config = dict(
    n_layer=13,
    d_model=96,
    n_head=3,
    n_kv_head=3,
    head_dim=32,
    d_mlp=256,
    vocab_size=1024,
    activation='swiglu',
    norm='rmsnorm',
    norm_place='pre',
    norm_eps=1e-05,
    positions='rope',
    rope_base=10000.0,
    rope_fraction=0.25,
    qk_norm=False,
    attn_scale=0.177,
    bias='none',
    tie_embeddings=False,
    parallel_block=False,
    init='normal',
    init_std_qkv=0.0593,
    init_std_o=0.0,
    init_std_up=0.0593,
    init_std_down=0.0,
    optimizer='adamw',
    lr=0.00219,
    beta1=0.9,
    beta2=0.98,
    weight_decay=0.13,
    lr_head=0.015,
    grad_clip=1.0,
    warmup_steps=406,
    schedule='wsd',
    decay_fraction=0.881,
    decay_shape='linear',
    final_lr_fraction=0.0,
    batch_tokens=[8192, 16384, 32768],
    seq_len=512,
    doc_mask=False,
    train_tokens=121400000,
    steps=6959,
    dataset='wikipedia_en',
)
Each number is 128 + 32 x the weight over its row's rms, rounded and kept within 0 to 255. Layers, rows and columns count from 0. The size above them is the row's rms in percent of the matrix's.

# layer 5 MLP up, 256x96, rms 0.0944, rows 227-250, columns 0-95
size [106  96 104  99 103  93  83  93 102  96  97 101  99 101 107 106 100  94 104 102  97  95 106 100]
[[103 131 139 160 157  87 136 119  82 162 138  77 115 182 151 120 165 153  68 129 127 109  97 101 127 102 111 146 116 176 112 161 143 142 190 152 110 109 156 164  62 114 124 126 114 135 133 127 119 127 112 149  84 163 129  97 154 112  95 121 136 129 107  70  65 186 162 148 158 120  95 126 138 221  78  65  66 115 133 135 161 150 127 102 119 159 150 199 106 166  62 156 120 126  94 153]
 [102 143 114  92  89 135 154 146  57 137 113 112  74 132 132  73  74 116 158 146 140 101  72 189 106  74 124 100  95 120 139 151 164 149 153 132 177  45  91  89 130 117 122 140 148  84 119  99 127 103 133 153  91 107 119  94 109 168 147 141  94  49 129 107 127 161 163 181 198 128 118 115 103 134 109 118  95 115 110 131 175  99 145 129 141 123 146 100 189  57 148  94 121 131 138 178]
 [173 134 176 131  92 143 123  86 126 167  91  71  87 184 160  78  98 166  19 190 123 118 141 103  77 127 118  94 146 105 131 139 145 157 134 171 116 100 150  97 105 137 118 112 118 120 208 129 112 130 141 108  98 155 166 105 154 147 116 116  48 134 156 135 147 164 140 173 117 151 142 126 112 124  87 144 156 125 119 170  98 137  95 103 120 147 139  84 150  99 116 158 183 107 198 155]
 [134  84 136 149  98 127 108 111  80 124 137 126 124 158  68 107 188 146 126 118 109 124 131  89  98 107  92 119 149 157 115  69 125 193 121 138 144 189 141  92 122 132 139  89 153 163  87 135 115 151 205 156 106 169 192 134 165 145  77 131 129 144  80 119 143 145 104 106  93 201 205 125 169 152 111 128 122  89 163 112 147 147  98 102 210 123 155 131 151 138  95 121 196 109  97 148]
 [127 123 109 136  93 115 143 126 100 143 142 108 125 144 164  47 126  59 170 163 158 101  74 135 149 107 130  55 117 184 153 110 128 112 145  89 145 115 150  98 117 139 126 167 125 184 145  77  82 144 145  73 160 131 126 177  84 144 152  51 111 183 122 142  90 131  70 170 112 119 152 116 169 102 124 156 108 127 135 127 117  75 166 108 151 127 133 126 152 163 122 187  66 111 196 118]
 [ 87 122 118 110 103 115  87 150  98 160 141 149 176  89 140 124 119  71 128 138 163  40 142 206 124 177 114 145  93 114 159 145 134 136 106 144  98 112 162 122 116 159 165 142 169  82 100 142 142 102 107  74 188 116 127 143  62  72 116 139 160 103 113  65  68 135 130  95 148 144 146 165 121 113 122 153 158  84 120 126 128 100 146 156 122 130 148  75  27 118 135 109  89 103 131 161]
 [109 111 107 157 107 121 164  90 122 148  93  96 134 106 151 216 178 125 157 154 183 203  96 130 142 125 151 125 178 136 118 118  87  86 166 111  99 162 114 195 143  89 175 176 121 154 116 176 165 124 144 175 144 146 182 123 164 135 167  89 122 112 141 164 162 127 106 112 113 128 162  85 111 163 125 160  83 168 133 187  98 201 123 141 152 118 108 157 124 132 113 188  98 153 159 141]
 [152 146 104 113 116  78 106 130  83  93 120 118 157 106 111 148 167 168 129  75  80 110 118 160 117 154 119 175 110 105 171 110 121  85 178 151 173 122 128 108  80  91 159 151 111 120  78 122 152 149 142 121 114 145  85  99 176 183 146 100 124 121 160 134 116 149 146 139 104 175  96 137 175 174 144 122 105 193  99 158 110 224 157 104  86 124  86  87 189 153  79 174 182 131 116 153]
 [203 123 104 182 132  95 140 125 146 179 135  96  92 160 179 115  95 181 105  91 140 104  94 124  95 165 186 114 148 113 164 161  99 176 174 127  91 168  91 146 138 159  87 184  99  70 151 151 141  54 117 124 158  92 103 119 143  89 110  98 172 111 124 122 121 134 129 102  95  96 132 170 114 147 190 155 165 139 134 145 159 105  80 147 133 160 124 126 110 198 179 101 161 135 141 108]
 [103 157 152  82 103  76 135 116 116 109 107 138 110 126 114 122  81 143 139  97 127  47 114 151  87  84 106 115 135 184 115 145 104 134 141  90  68 122  84  89 104 132 119  52 138 123 193 103 123  93 173  52  73 121 131 139 146 111 147  87 122 122 125 102 115 148 157 131  96 137 156  63  71 100 161 138 138 127 142 176 112 133 120 129  50  88 141 174 160 118 152  70 143 124 119  77]
 [143 167 158 135 135 143 121 155 135 131 126 190 140 191 116 138 130 152  79  85 132  96  86  62 145 164  63 118 124 113 155 110  84  89 156 127 141 155  87 136 147  74 131 123 146  96 161 209  59  97  94 119 176 125 207 134 141 126  98 114 164 152 129  66 125  99 161 151 109 100 104  94 148 127 142 152 117  75 129 154 109 165 150  64 118 150 124  84  78 130 105 141 155 154 131  86]
 [ 79 118 112 113 107 112 135 101 121 173 133 158  65 155 153 132 100  84 170 180 112  65 133 146 138 123 181  98  73 111  64 103  92  59 146  93 164 110 147 135  89  85 213 156 131 115  95 127 126 139 125  87 143  89 132 141 112 197 164 158 150 172 160  87 111 125 157 175 146 100 133  97 149 132 137 124 156 143 141 178 136 154 122 124 115 140 121 139  94 104 112 105 109 223 147 141]
 [165 121 110 102 136 147 149 139 179 166  45  83  91 124 100 146 157 130 180 171 172 145 114 129 124 162 116 114 111 175 128  60 106 127 141 127 162  93 150  59 151  86 102 126 142 133 113 102 131 140 134 141 157 122 168 127 132 111 130  94 162 166 153 160 128  72  64  83 156 146 130 118 127 129  98 186 142 165 201 132 108 108 135  96 137 140 123 113 128  81  59 153 115 100 222 158]
 [172 112 165 207 122 152 141 165  66  88 197 155  78 182 105  96 126 138 131  84 191  99 130 126  90 110 109 148 124 151  99 123 164 148  82 141  99 127  97 121  95 179 132 134 116 187 139 140 165 117  88  44 126 162 165 154 124 100 101 106  89 101 138 155 149 125 145 127 157 207 112 153 117  79  65 110 135  94 110 127 170 131 102 135  78 160 166 112 123 129 124 141 135 114 129 154]
 [117 150  76  65 116 151  90 150 167 121  98 151 135  91 153 107  92 104 156 125  94 160 156 122 176 117 148 102  57 152  89 119  72 124 149 157 130 115  70 132 174 119 151 170 107 118 140 137 143  71 144 114 154 102 110 125  95 124 106 143 116  82 142 188 165  63 107  42 167 116  95 109 176  96 149 106 146 112 153 154 112 134  77 115 124  48 136 125 125 125 143 159 164 166  83  89]
 [139 148 193 153 136 144  99 100 171 137 156 109  90 161  89 152 116 192 103 125 124 115 190  80  75  96 122 161 113  99 105 107 164 115 134 158 135 115 127 159  31 137 154 115  92 177 148 115 129  93 143 126  95 171 116 109 143 174  81 188 158 103  82 127 106 191 103  82  96 115 141 158 110 131 151 117  87 119 105 133  96 145 102  47  70 140 114 134 134 102 175 105 163 110 136 130]
 [158 140 173 123  95 121 164 163 117 193 100 146 106 141 116  84 144 171 155  94 102 102 101 131 100 109 167  84 114  84 143 142 157 154 108 130 149 134 153 123 109  66 187  84 108 175 157  86 181 158 116  95 119 139 149 146 128 186  90 184 126 113  98 111 165 177 134 115 160  83 209 173 142 179 100 139 140 129 125  72 157  96 110  89  98 105 160 170 125 178 147  88 126 149 118  93]
 [139  84  88  82 131 137 114  84 139 191 130 127 118 131 123 189 144 131 201  76 210 154 122 139 129 152 108 148 116 183 135 132 134  97 124  98 167 150  96  67 155 115  96 114 154 167 118 137 170 145 127  90 116 118 113 127 101 135  75 124  63 108 159 155 155 114 130 142 137 138  89  88 108 100  83 178 165 130 112 145 124  85 139 157  99  61 108  96 185  61 132 112 183 173 145 123]
 [ 89  64 134 120 103 135 143 121  81 111 135 129 105 140 146 134 123 158 169 131  80  99 147 110 163  45 123 130  76  57 169 126 166  95 110 164 139 117 141 155 130  96 175 198 176  63  99 128  84 130 102  95 153  89  68 157  78 147 129 141 118 118  67 149 143 173 134 114 101 149  82 152 152 117  76  90 137 169 156 143 146 114 155 168 118 102 184  88 135 149 100 106 136 155 145 154]
 [147 142 154  54 129 162 122 176 139 134 163 145 107  94 162 122 106 116 178 145 124 141 169 151 146 122 103 150 120 205 127 130 125 158 107 157 199  87 137 123 134 129 101 107 149 105  81 156  87  89 129 105 126 132 150 141 121 127 128 144  82 154 103 122 181 162  97 173 147 142  51 168 184 133  91 135 121 169 128  95  69  94 183 148 162 127  65 121 194 142  90 107 142  55 118 128]
 [146  82  90  95 135  85 161 179 135 133 128 110 127 124 157 125  97  77 152 121 116  57 171 160 116 101 235 140  92 130  73 116 119 165 152 159 112  97 170 138  82 189  55 160  96  59  65 141 100  90 135 100 139 112 138 105 101  83 117 126 172  82 101 124 126 144 140 124 117 101  85 124 130 145 149  89 127  69 102 151 159 121 126 128 165 130 104 128 138 110 141 131 143  75 104 128]
 [139 101 156 146 107 185 143 107 132  43 111 150 132 160 193 138  63 161 105 155 100 150 172  90  85 157 146 148 155  98 141 122 196 137 117 121  76  82 127 136 183 172 160 138 158 175 170 134 147 145 176 103 138 123 106 135 166 132 157 139 173  94 114 121  54  80  96 143  95 164 178 156 142  85 122 163  98 200 135 122 106 147 135 106 136 136  93 134 146 133 175 106  91 122 121 125]
 [123  97 119 147 147  89 140 189 109 110 110  70 127 154 149 165  93  77 206 139 106 119  90 153 144 159 157  87  63 139 106 132 114 116 115 127 127 161 123 107  87 141 161 150 103 160  95 153  73 168  53  99 142 104 169 117 142 109 182 156 111 128 155 130 105 117 100 102 102  86 124 115 126 171 117 184  68 130 169 139 160 102  80 127  91 127 127 128 125  70 125 190 172 181 176 149]
 [174 118  96 115 141 114 126 157 210 143  87 138 112  68 170 197 130 127 130 117 131 151 133  75 154 162 181 163 127 103 131  81 132 148  76 136  90 108  97 186 122  91 146 143  89 136  93 154 187 143 139 155 140  95 109  71 166 102 112 108 133  60 173 143 107  64 104 105 138 123 129  98 131 129 111 181  71 113 110 106  73 202  94 145 126 130 142 112 125 129  90 123 151 105 118 164]]
# layer 5 MLP down (transposed), 256x96, rms 0.0934, rows 227-250, columns 0-95
size [105 102 104  99 103  93  85  96  99  96  98 111  94 102 105 104 100  96 105  99 100  96 105 100]
[[123 128 100 117 102 139 132 119 193  87 159 120 115  96 122 197 123 195 138  99 168 118 109 192  90 102 130 140 126 112 194 107 169 118 112 111 173 140  59 139 115 150  79  91 156 150 149 109 166 147 163 104 121 170 123 129 147 170 219 143 126 108 165 125 139 162 165 149 122 116 155 133 125 120 180 181 188 178  57 148 118 125 113 127 171 123 167 108  80 138 158 141  93 118 151 145]
 [141 127 145 115 169 144 122 140 116  97 194 111  62 110 113 128 112 107  98 101 155  75 143 166 109 154 134  97  98  79 121 129 131  86 157  80 134 126 223 161  95 129 140 127  83 125 121  93 116 184 151 130  90  74  96  95  90 126 138  77 122 151 105 125 101 153 102 140 115  87  80 122 110 163 116  78  96 100 126 202 197  82 125 171 159 133 174 125 158 133 102 170 160 124 132 183]
 [133 103  69 150 109 155  91 186 127 144 127 170 164 169 139 129 150 126 149  92 111 101  78 130 149 159 158  62 132  82  90  85 104  93 142 163 146 115 111  97  74 147 118 147 137 139  99  88 156 194 154 132 130 105 143 131 158 172 154 120 130 129  80 158  93 133  95  58 131 131 186 146 147  94  93 198 174 107 108 132  96 164 104 168 108 202 147 174 105  68 137 129 117 152  97 119]
 [130 136  99 123 172 133 169 106 178 121 182 111 124 129 139 140 127 183 101 109 131 174  67 146 127 117 150  78 102 116 120 104 167 135 137  93  82  61  98 158 124 177  77  73 126 190 188  75 139  91  60  77 126 113 114 148 153 124 114 101 110  83 117 121 145 112 144 137 181 136  91  87 121  84 193 136 145 106 178 147 126 105 140 117  58  84  91 126 127 131 117 112  95 141  87 120]
 [145 110  34  56 122 154 127  83 153 186 177 162 122 147 120  77 117 113  97 136 151 107 163 108 108 133 115 183 142 102 144 155 134 124 137 113  57  98 144 108 169  88 100 129 159 117 142 138  98  95  99  97 165 150  83 121 217 151 101 189 140 123 131  86 139 183 108 123 101 110 118 118 125 168  90 116 172 187 123 139  94 119 132 156  86 104 129  84  61 128 132 120 106 108 102 117]
 [163  88  90 140 156 125 149  66 123 121  91 118 131 183  90 138 152 164 133 116 111 165 169 138  45  90 105  81 169 120 113 131 117 128 185 114 159 173 147  88  99 163 122 149 129 159 134 149  46  92 133 150 123  68 122  64 149 164 114  75 139 154 110 166 122 100  69 136 118 140 145 155 117 138 140 145  69  92 166 108 107 128 134 124 121 175 129 172 181 155 174 133 179 152 118 165]
 [178 183  76 173 125 163  97 122 189 179  91 111 158 106  69 149 115 107 106 134 146 115 106  62 132 116 131 131  83 143  95 178 135 115 133 139 182 150 148 128 184  88 155 155 113  89 112 134 155 109  66 180 173 164 126  96 136 140 160 143 146  78 124 147  81 171 121  53  99 133 111 160 176 110 149 163 122 147 113 108 128 140 137  67 113 132 187 117 137 161 107 120 165 109  94 166]
 [ 74 110 160 107 117 138 101 139 140  96 150  46  92  89 143 186  79 125 128 156 152 102  86  95 157 173 140 114 166 117 202 164 158 107 115 126 105 113  69  86 144 105 190 126 166  84 109 136  54 140 102 209 122 136 143 119  96 180 146 115 106 102 134 100 142 116 145 113 148 136  75 119 134 123 110 129 130 136  90 151 159 174 132 192 145 132 121 192 116 100 133 142  78 155 104 108]
 [105 105 144 125 121 112 120 167 145 187 188 113 161 128 173 111 168 126 114 127 114 125  79 119 116 106  96 114 134 133  87  87 168 165 124 137 151 138 185  84 185  92 117 142 157 131 108 149 137 109  65  72 215 126 140 145 127 119 136  96 139 190 119 142 120  65 132  46 103 172 112  93 120  85 129 129 118 165 103 100 121 151 102 130 176 166 134 195 113 135 154 111 170  59 108 103]
 [112 125 168  99 117 156 133 166 160 169 135  89 112 140 113 122  79 171  88  96 176 201 103 124 134 132 127  88 107 126 145 142 129 153  95 130 162 102 183 154  66 122 143 102 122 163 127 159  96 118  77 112 173  87 122 112  94 145 124 132 136  94 162 108 120 205 100 139 163 112 133 200 165 151  69  88 120 116 110 118 151 196  77 131 108 130 180 100 103 142 106 179  90 191  92 103]
 [ 92 200  41  88 118 130 188 160 135 120  77 117 119 136  82 156 139 190 152 173 152  85 104 196 143 146  65  75 117 142 136 126 158 106 119  82 132 159  77  99 105 158 167 148  94 123 120 138  89 124 134 138 116  82 139 163 118  49 108 128 110 129 135  98 153 140 138  84 150 107 118 143 152  99 147 197 176 134 139 157 131 128  93 157  97  98 120 140 129  91 125 117 104 170 166 157]
 [152 117 137 164 101  69 149 108 118  91  95 118 103 148 107 170 169 119  84 103  79 130 151 120  75 147 101 125 186 131 144 149 132 156 167 127 153 126 180  98  18 142 102 159  87 167 162 120  93 140 115 149  63 153 117 110  96 104  92 138 110 114 141 116 190 128  97 181  86 130 102 127  88 152 136  64  82 119 160 157  97 108 127 140 162 175 109 135 160 104 143  70 100  89 132 102]
 [103 129 130 128  81 124  80  83 132  66 135 174 151 136  97  58 105 129 118  95 179  77 149 145 133 119  86 122 200 112 161 125  94 152 124 161 143 135 118 116 106 156 137 150 158 137  99 100 103 133 152 128  55 101 110 176 100  89 136 165 190 141 146 105 174 156 130 121  90 144  85 166 106 120 126  83 125 165 137 160 117 128 152 137 112 238 208 122  94 119 108 111 158 148 146 126]
 [128 115 209 142  91 131 109 102  75 157 104 140 102 129 148 127 162 119 114 111 139 106 196 112 188 111 153 111 177 133  60 130  92 113 156 121 117 104 161 105 130 144 124  72 102 153 172 118  76 110 147 176  71 156 117 158 187 167 127 102 101 110 105 113 148 160 131 102 101 131 174 162 119 112  59  92 176 106  85 132  42 123 100 154 156 190 114 153 129 116 105 160 154 104 138 151]
 [103 134 175 192 129 127 117 110  77 143 129 125  62 150 133 107 116 139  64 104 158 105 152 122  92 144 102 119 149 101 154 185 180 127 118 126 112 103  27 123 131 174 143  98 153 166 119 123  40 161 179 104 113  73 126 139  82 117  98 138 131 124 144  91 124 136 130 146 122 134  70 133 147 117 124 108 131 161 166 142  75 113 160 158 143 163 143  55 162  88 144 120  64 117  91 154]
 [124 139 107 108 164 117 170 122 195 124 123 177 110 129 153 182  98 119 196 144 175 135  51 121 145 143 152  95 147 174 122 107 125 134 104 119 127 107  19 154 131  66  96 147 197 108 162 107 132 104 131 140 149 156 157 149 127 132 115 169  88  83 146 126 145 111 165 133 125 147  90 172 176 114 155 117 130 164 111  90 158  86 134 175  75 108 151 109  97 136 136 123 164 193 165 142]
 [175 133  97 158  81  96 135 136 169 101 165 109 200 118 146 121 143 114 103 149 147 141 151 162 144 187 121 114 129 107 150  90 153 115 134 108 113 107 118 150 131 173 109 133 128 146 119 159 134 144  99 136 143  93  54  94 177  74 119  62 113 180 145 164 140  48 120 135 181 200  79  76 152 116 126 120 104 126 113 146 153 132 155 166  92 166 116  49 146  76 163 128 163  95 115 160]
 [159 178 167 149  85 195 158 148 121 104 158 133 152 103 136 141  83 110 120 144 124 111  76 102 136 108 122  61 141 114 144 137 132 104 141 144 111 148 148 122 106 122 152 130 113 155 106 145  64 201 146  96 147 107 158 133 155 131 105 133 172  95  75 136 163 145 103 121 165 176 136 143 184 153  95 143 222 121 183 121  96 182 145 109 183 117 116  98 108 132 144 183  46 115  77 146]
 [ 80 114 158 105 115 140  79 187  98 197 117 106 127 115 156 146  72 104 169 123 141  90 149  86 149 155 163 139 148 142  96 148 111 168 179  79  82  91  50 136 118 136 106  70 157  98 132 115 153 204 117 136 107 128 161 136 112 146 101 102  90 106 122 150 155 130 157 105 177 103 163 143 141 167 149 114 144 113 124 119 131 170 133  45 145 126 121  92 181 138 160 205  89 110 139 130]
 [155 208 117 131 134 187  88 133 140 108 120 129 123 159 122 121 148 108 135  74 116 148 159 103 111 159 160 114 127 122  68  67 140 123  68 169 100 167 144 134 111 143 136 152 121 110 168 160 112  85 102 111 102 136  80  98 149  96 157  95 143 123  83  83 134  90 121  78 143 143 100 147 140 138 137 164 133  95  81  88 185 124  76  50 184  97 150 125 102 141  90 165 144  75  65  83]
 [129 133 120  67 158 173 106 110 127 151  68 114 115 142 158 101 160 126 121 116 123  82 133  70 137 127 168  49 191 165 152 137 137 134 111  96  99 124 160 119  96 112 101 171 127 206 138  78 161 131  90 118  63 117 163  81 110 168 181  66 130 117 143 175 126 172  72 129 141  97 115 196 123 177 135 100 129 142  76 135  95 146 105 155 142 104 139 118 126 143 145 134 175 177 139 127]
 [119 105  98 165 121 141 111 162  98 108 141 162 122  85 140 100 165 121 142  73 127 126 109 147 211 146 140  82 100 160 119 187  78 100 130 165 123 132 144 164 123 126 161 133 126 126  86 132  78 164  94 162  91 148 137 151 173 125 108  63 111  86 167 118 113 142 150 120 160 140  61 126 125 148  75 156 154 108 116 137  75 112 141 217  39 151 132 131 147 133  75 129 139  70 135 168]
 [116 134 156 134 150 137 103 150 212  56 124 127  81 115 168 129 140 145 148 128 146  91 114 170 113 130 153 161 163 161 158 140 129 134 153  84  95  97 251 141 148  77 119 131  93 127 129 102 118 184 129  59 151 131 121 170 117 111 167 137 134 138  89 132 136  81 215  88 126 103 150 113 107 120  58  98 114 101 102 154 152  86 127 126 151 133 145  97 100 116 130 123 156 118 161 177]
 [120 152 151 162  80 135 136 125  77 130  90 130 105 161 130 115 146 143 106 108 132 131 122 146 146 140  89  46  94 169 114 208 162  97 153  72 125 114  95  57 135 171 137 121 143 210 128  97 162 140 121 142 152 129 124 125 139  78  93 105 131 178 132 155 162 158 125 165 177 147 154 152 117  99 160  94 170 183 161 115 140  95 165 114  75 157 130  92 107  97 163 124 105 175 143  49]]
# layer 5 MLP gate, 256x96, rms 0.098, rows 228-251, columns 0-95
size [ 96  98  92 104  90  87 105 108 107 104  90  97  91 111 100 105  96 110 106  98  97 111  99 101]
[[ 55 136 108 131 137 150  78 107 163 105 111 120  86 100 119 118 179  94  85  82 120 159 106 179 150 153 149 157 172  84 174 108 162 150 172 130 122 120  91 181 125  95 100 102 179 148  73  90 129 101 203 137 106 129 129 100 161 125 179 122 114 101 128 106 178 137 142 128 143 159 117 139 142 112 154 119 114 108 155 219 142 108 135 119 175  37 161 176 106 127 133 138 137 104  88 140]
 [107 113 195  62 162  74 110  89 147 139 144 144 151  91  98 158 119 144 122 148  85 128 118 145 136 134 141 159 173 135 132 159  94 140 135 140 151 137 160 117 169 111 103 129 134  96 135  50  96  91  91 147 119 110  77 142 125 138 136 129 155 127 122  76 140 123 136 181 125 132 138 147 110 113 147  90 172 223 182  74 178 102 160 174 206 134 152  86 144 197 105 128 110 100  79 110]
 [ 65 159 133 143 180 165  85 112 152 140  90 129 159 144 136 113 121 149  58 126  75 170 120 147 133 158 189 186 146 135 124 175 156 169 166 143  95 146 142 115 163 165 116 116 160 133 192 128 105 140 125 113  78 182 140 128 149 115 116 120  87 130 122  93 133 110 100 168 148 118  81 111 153 132  87 105 156 146  74 140 161  83 128  80 133 113 102 112 109 118  26 108  93 117  59  89]
 [161 190 154  94  91 102 148 158 189 112 139 132  91 143 150  95 141 106 144 118 129 117 133 114 134 128 165 167 136 125 100  60  76  81 180 104 126  31 115 159 148  85 137 100 115 104 115 122 150 114  91 199 143 112 132  92 130 100 128 141 128 177 159 122 171  59 117 181 126 157 142  57 124 143  86 143 121  91 125  98 142 155  77 128  95 132 136  82  82 159 118 112 123 170 167 163]
 [121 140 136 158 161 133  88 132 159 108 114 137 165 171  97 166 152 178  80 159 100 122 127 136 152 106  82 139 118 131 102  89 131  90 105 187  85 161 146 102 107  88 116  95 101 189 138 154 177 114  72 129  56 187 117 151 140 116 154 116  75 101 187 117 121 142 115 164  78 120 115  97 167 110 135 105  93 248 124  74 122 117 104 115  99 126 118 133 165 148 150 130 131 110 139  80]
 [150 125  71 158 194 176  95 134 168 132  99 139 139 139  81 119 163 133  72  95 177 119 173  94 204 108 115 106  91 182  94 157 120 151 177 131 158 114 114 173 115  57 147 135 112 118 100 131  94 102  72 164 137 163 152 105  95 144 170 160 118  83 148 141 129 143  68 121 143 140 175 165 123 126 146 170 108 115 127 107 103  82  86 167 171 122 152 110  85 154 115 153 115  62 135 142]
 [181 115 136 146 162 110 157 144  98 114 120 129 144 122  97 117 146 120 113 127 102 150 171 130  69 102  96 110 147 113 143 110 161 188  97 157 128 148 123 111  81 178 113 120 163 195 157  46 156 182 184 163 126 158 160  64 105 101 157 136 131  70 140 142 129 156 119 137  81 191 191 110  85 110 150 128 118 136 145 106 176  91  82  68 100 135 155 135 128 128  84 131 169 117 107 193]
 [136 118 160 135 122 116 203  59 106 155 119 154 134 118  95 139 111 138 184  95 176 129 190 156  97 168 156  88 113  96 166 130 130 150 135  66 115 119 115 126 135 143 181 150 150 153 101  92  66 173 187 110 146 123 125  73  99 144 107 139 139  97  66 126 141 192 127 115 165 109 169 172 119 131 207 137 191 120  98 133 151 120 108 139 111 104 164 116 149 158 150 124 135 186 107 180]
 [138 125 102 155 140  99 111  92 166  91 153 129 134 144 171  87 144 177  51  95 122  97 158 123 137 108  90 109 204  89 108 183  98 119  90 170 100 142 103 159 134 138 144  95 173  94 167 102 109 110 128 120 143 104 143 113 145 163 170 127 146 112 143 134  98 168 255 103 127 107 117 112 119 108 101 114 131 163 145 106 115 173 170 131  86 154 174  70 151 166 123 116 142 128  68 120]
 [154 183 119 127 160 154 125 161 120 174 142 103 113 110 148 144 161  96  69 203 159  84 169  83  98  98 133 139 168  97 110 145 109 162  98 147 128  93 111 156  90  96 129 131 252  77 100 177 146 150 170  77 115  83 102 146 128 137  94 135  95  98 141 137  94 137 143  93 139 121 112  96 126  95 132 185 122 113 101 122 117  98 109  98 155 131 149 129 140  38 116 171 114 137 145 111]
 [129  77 189 105 155  59 127  92 123 124 115 138 129 162 132 131 196 123  94 100 130 153 154  81  64 153 105 113 204 105 160 199 124 160 165 161 121 181 182 123  73 138  79 168 101 206 136 133 104 137 128 141 117 164 174 125 182  87 100 103 131 149  86 125 165 145 137 131  92 106 117 148 114 173 168 112 151 152 130 138 105 141 120 134 148 109 142 130 174  96 139  68  92 122 125 113]
 [155  76 137  96 114 135  82  73  92 103 178 149 164 165  84  98 118 153  77  67 101 113 126 105 121  95 107 121 160 151  95 159  90 131 125 148 115 179 108 131  63 153 155 175 149 172 113  50 112 130 136 130 134 142  96 118  95 144 164 211 134 131  48 149 137 193 190 151  66 127 142 143 111 142 125 101 129 150 158 124 117 159  77 135 111 130 177 164 115 127 140 120 130 151 143 119]
 [187  99  86 107 146 130 116 144 139 116 101 130 137 125 124 162 155 118 150 165 121 161 159 107 117 193 140 124 128 152 148 132 131 124 135 119 131 110 168 114 199  64 130 138  95 112 185 128 180 165 102 134 154 105  78 130 142  94 108 122 165 119 122 155 124 102 107 105 146 148 193 104 130 121 194 163 128 196 255  92  86 112 120 139 170 104 114  86 151 181 143  92 143 123 154  86]
 [146 140 154 166 200 118 119  94  81 147 147 133  86 139 118 103 124 155  95 125 187 140 153 117  34 126  96 139 135 163 105 202 160 171 134 125 148 110 132 109  71 152 100 150 134 118  93 140  54 160 128  92 128 144 154 139 129 160  92 129 155 150 124 112 116 134 150 168 118 195  74 118 142 131 119 136 178 172 135 140 106 137 153 189 171 139 166  71 175  93  59 102 115 112  91 126]
 [127 158 120  94 137 111 111 142 105 144 137 144 116 173  66  81  71 143  65  97  89 135 188 116 125 125  97 102 113  63 107 143 137 104 106 109 114 162 102  74  96 163  34 152  78 173 183 107  83 130 127 103 141 155 110 195 126 142 132  97 119 152 122 159 148 131 126 131 124 124 122 124 102  32 115 110  90 159  86 157 118 120  59 133 122 145 113 125 120 119 108 132 123 194 117  90]
 [125 150 192 150 123  90 118 122 132 121 127 121  97 194 133  61  51 107  98 146 129 128 147  84 128  67 143 103 163 195  91 164 124 167 150 129 128 148 129 115  84 120  89 117 128 130 150 138  62  64 113 109  96 131 157 127 142  63 113 139  69 117 147 170 170  99 133 137 118 137 131 179  99  86  98 139 107  54 105 144 151 180 161 146 121 182 145 139 153 121 140 122 146 121  61  98]
 [150 130  97 156 156 122  81 159 105  79  92 124 131 114 129  53 144 104 159 101 112 134  81  66  76 123 143  87 103 143 141 151 119 109 101 156  86 113 114 116 100 108 105  90 114 169  96 152 189 184 141 114 124 106 175 128 181 110 124 115  91 106  79 135 101 102 134  94 161 152 154  96 200 121 179  84 107 181 132  88  88 175 153 126 176 177 100  67 133 118 122 168 151 135  85 132]
 [119 149 131 187 157  77 104 126 125 162 101  79 122 163 146 133 115 106  64 159  68 127 164 147 107 142 141 168 126 160 101  81 159  81  87 127 112 127 114 163  65 196 163 127 117 159 125 129 145 107 110 141 121 138 119  60 123 189 143 211 156 129 144 141 104  92 144 122  89 172 159 112  99 165 124 138 128 109  93 124 158 154 123 161 133 143 137 143 127 118  48 117  62 204 151 128]
 [163 103 113 158 102  86 132 151 144 122 116  56 117 112  90 117 105 158 116 208 106 155 110 165 137 110 105 141 115 114 131 163 105 130 138 124 165  97 153 122 114 151  82 128 144  74  73 101 133 128  69 147 162 129  83  64  95 160 134 189 110 160 111 184 125 132 147 183 153 159  94 122 130  83 131 134 140 142 186 142 151 134 189 198  85 133  60 166 127  99 127 113 126 119 187 171]
 [147 168 109 151 110 111  98 145 154 122 154 180  98 178 147 128 136 183 121 130 106 138 128 147 118 114  94 122  94 141  99 110 106 111 120 201  55 132 120 112 115 173 146 103 131 123  96 184 157 183 127 157 115 171 144 150 138 128 110 164 162 101 182 136 169 130 155 126 129 191 143  45 186 126 154 160 210 148 160 151  89 107 168 133 139 150 106 174  97  84  78  93  91  95 145 163]
 [130 149  82 126 169 105 187 165 107 138 138 105  84 121  79 110 181 140 100  98 158  88  81  58 128 133 148 128 121 149 115 196  85 105 148 192  93 126 123  96 142  93 124 128  90 159 138 128 162 137 144 136  75 154 227 170  97 125 100 111 126 148 162  91 167 106 119  83 152 139  59 125 164 113 121 110  99 131 109 106 142 153 137 128  63 144 188  97 159 124  83 166 155 135 132 124]
 [176  95 144  81 141 105 104 110 173 120 121  52 204 169 122 122 123 160 122 110  79 113 106 146 122 106  78 136 116 130 157  76 110 115 176 102 100 176  97 153  92 108  98 156 117 101  99  77 149  98 138 188  95 113 111 118 106 161 158 142 169 133 138 187 186 167 133 163 113 103  97 193 118  91 141 189 148  97 151 155 150 161 133  91  80 135  99 159 140  62 131 131 145 128  98 104]
 [164 117 131 100 114 128 115 153 174 129 168 132 131 108  84  97 104 104 153  73 148 118 128 168 109 147  96 136 152  83 112  95  90 135 182 166 167 152 127 123  95 128  74 201  90 133  95 130  86 126 117 102 132 128 129 151  59 133 181 131 108 117 160 118 179 161 154  69 112 124  38 126  80 134 192 148 158 139 130  93 133 141  80 101 112 129 109 112 147  76 158 158 193  83 166 159]
 [142 111 199 141 123 107 124 165 137 123 141 102 154  84 166 125 107 136 129 122  64  86 137  72 116 156  71 182 190 137 118 174 160 130 146 169 169 136 127  93 131 169  90 137 106 122 157  59 120 101 151 120 173 148  76 148  92 137 135 142 156 128 112 135 111 100 143  59  98 156 148 116 158  99 127 103 126 114 121 160 181 138 112 103 106 136 163 197  98 105  45 117  69 169 172 127]]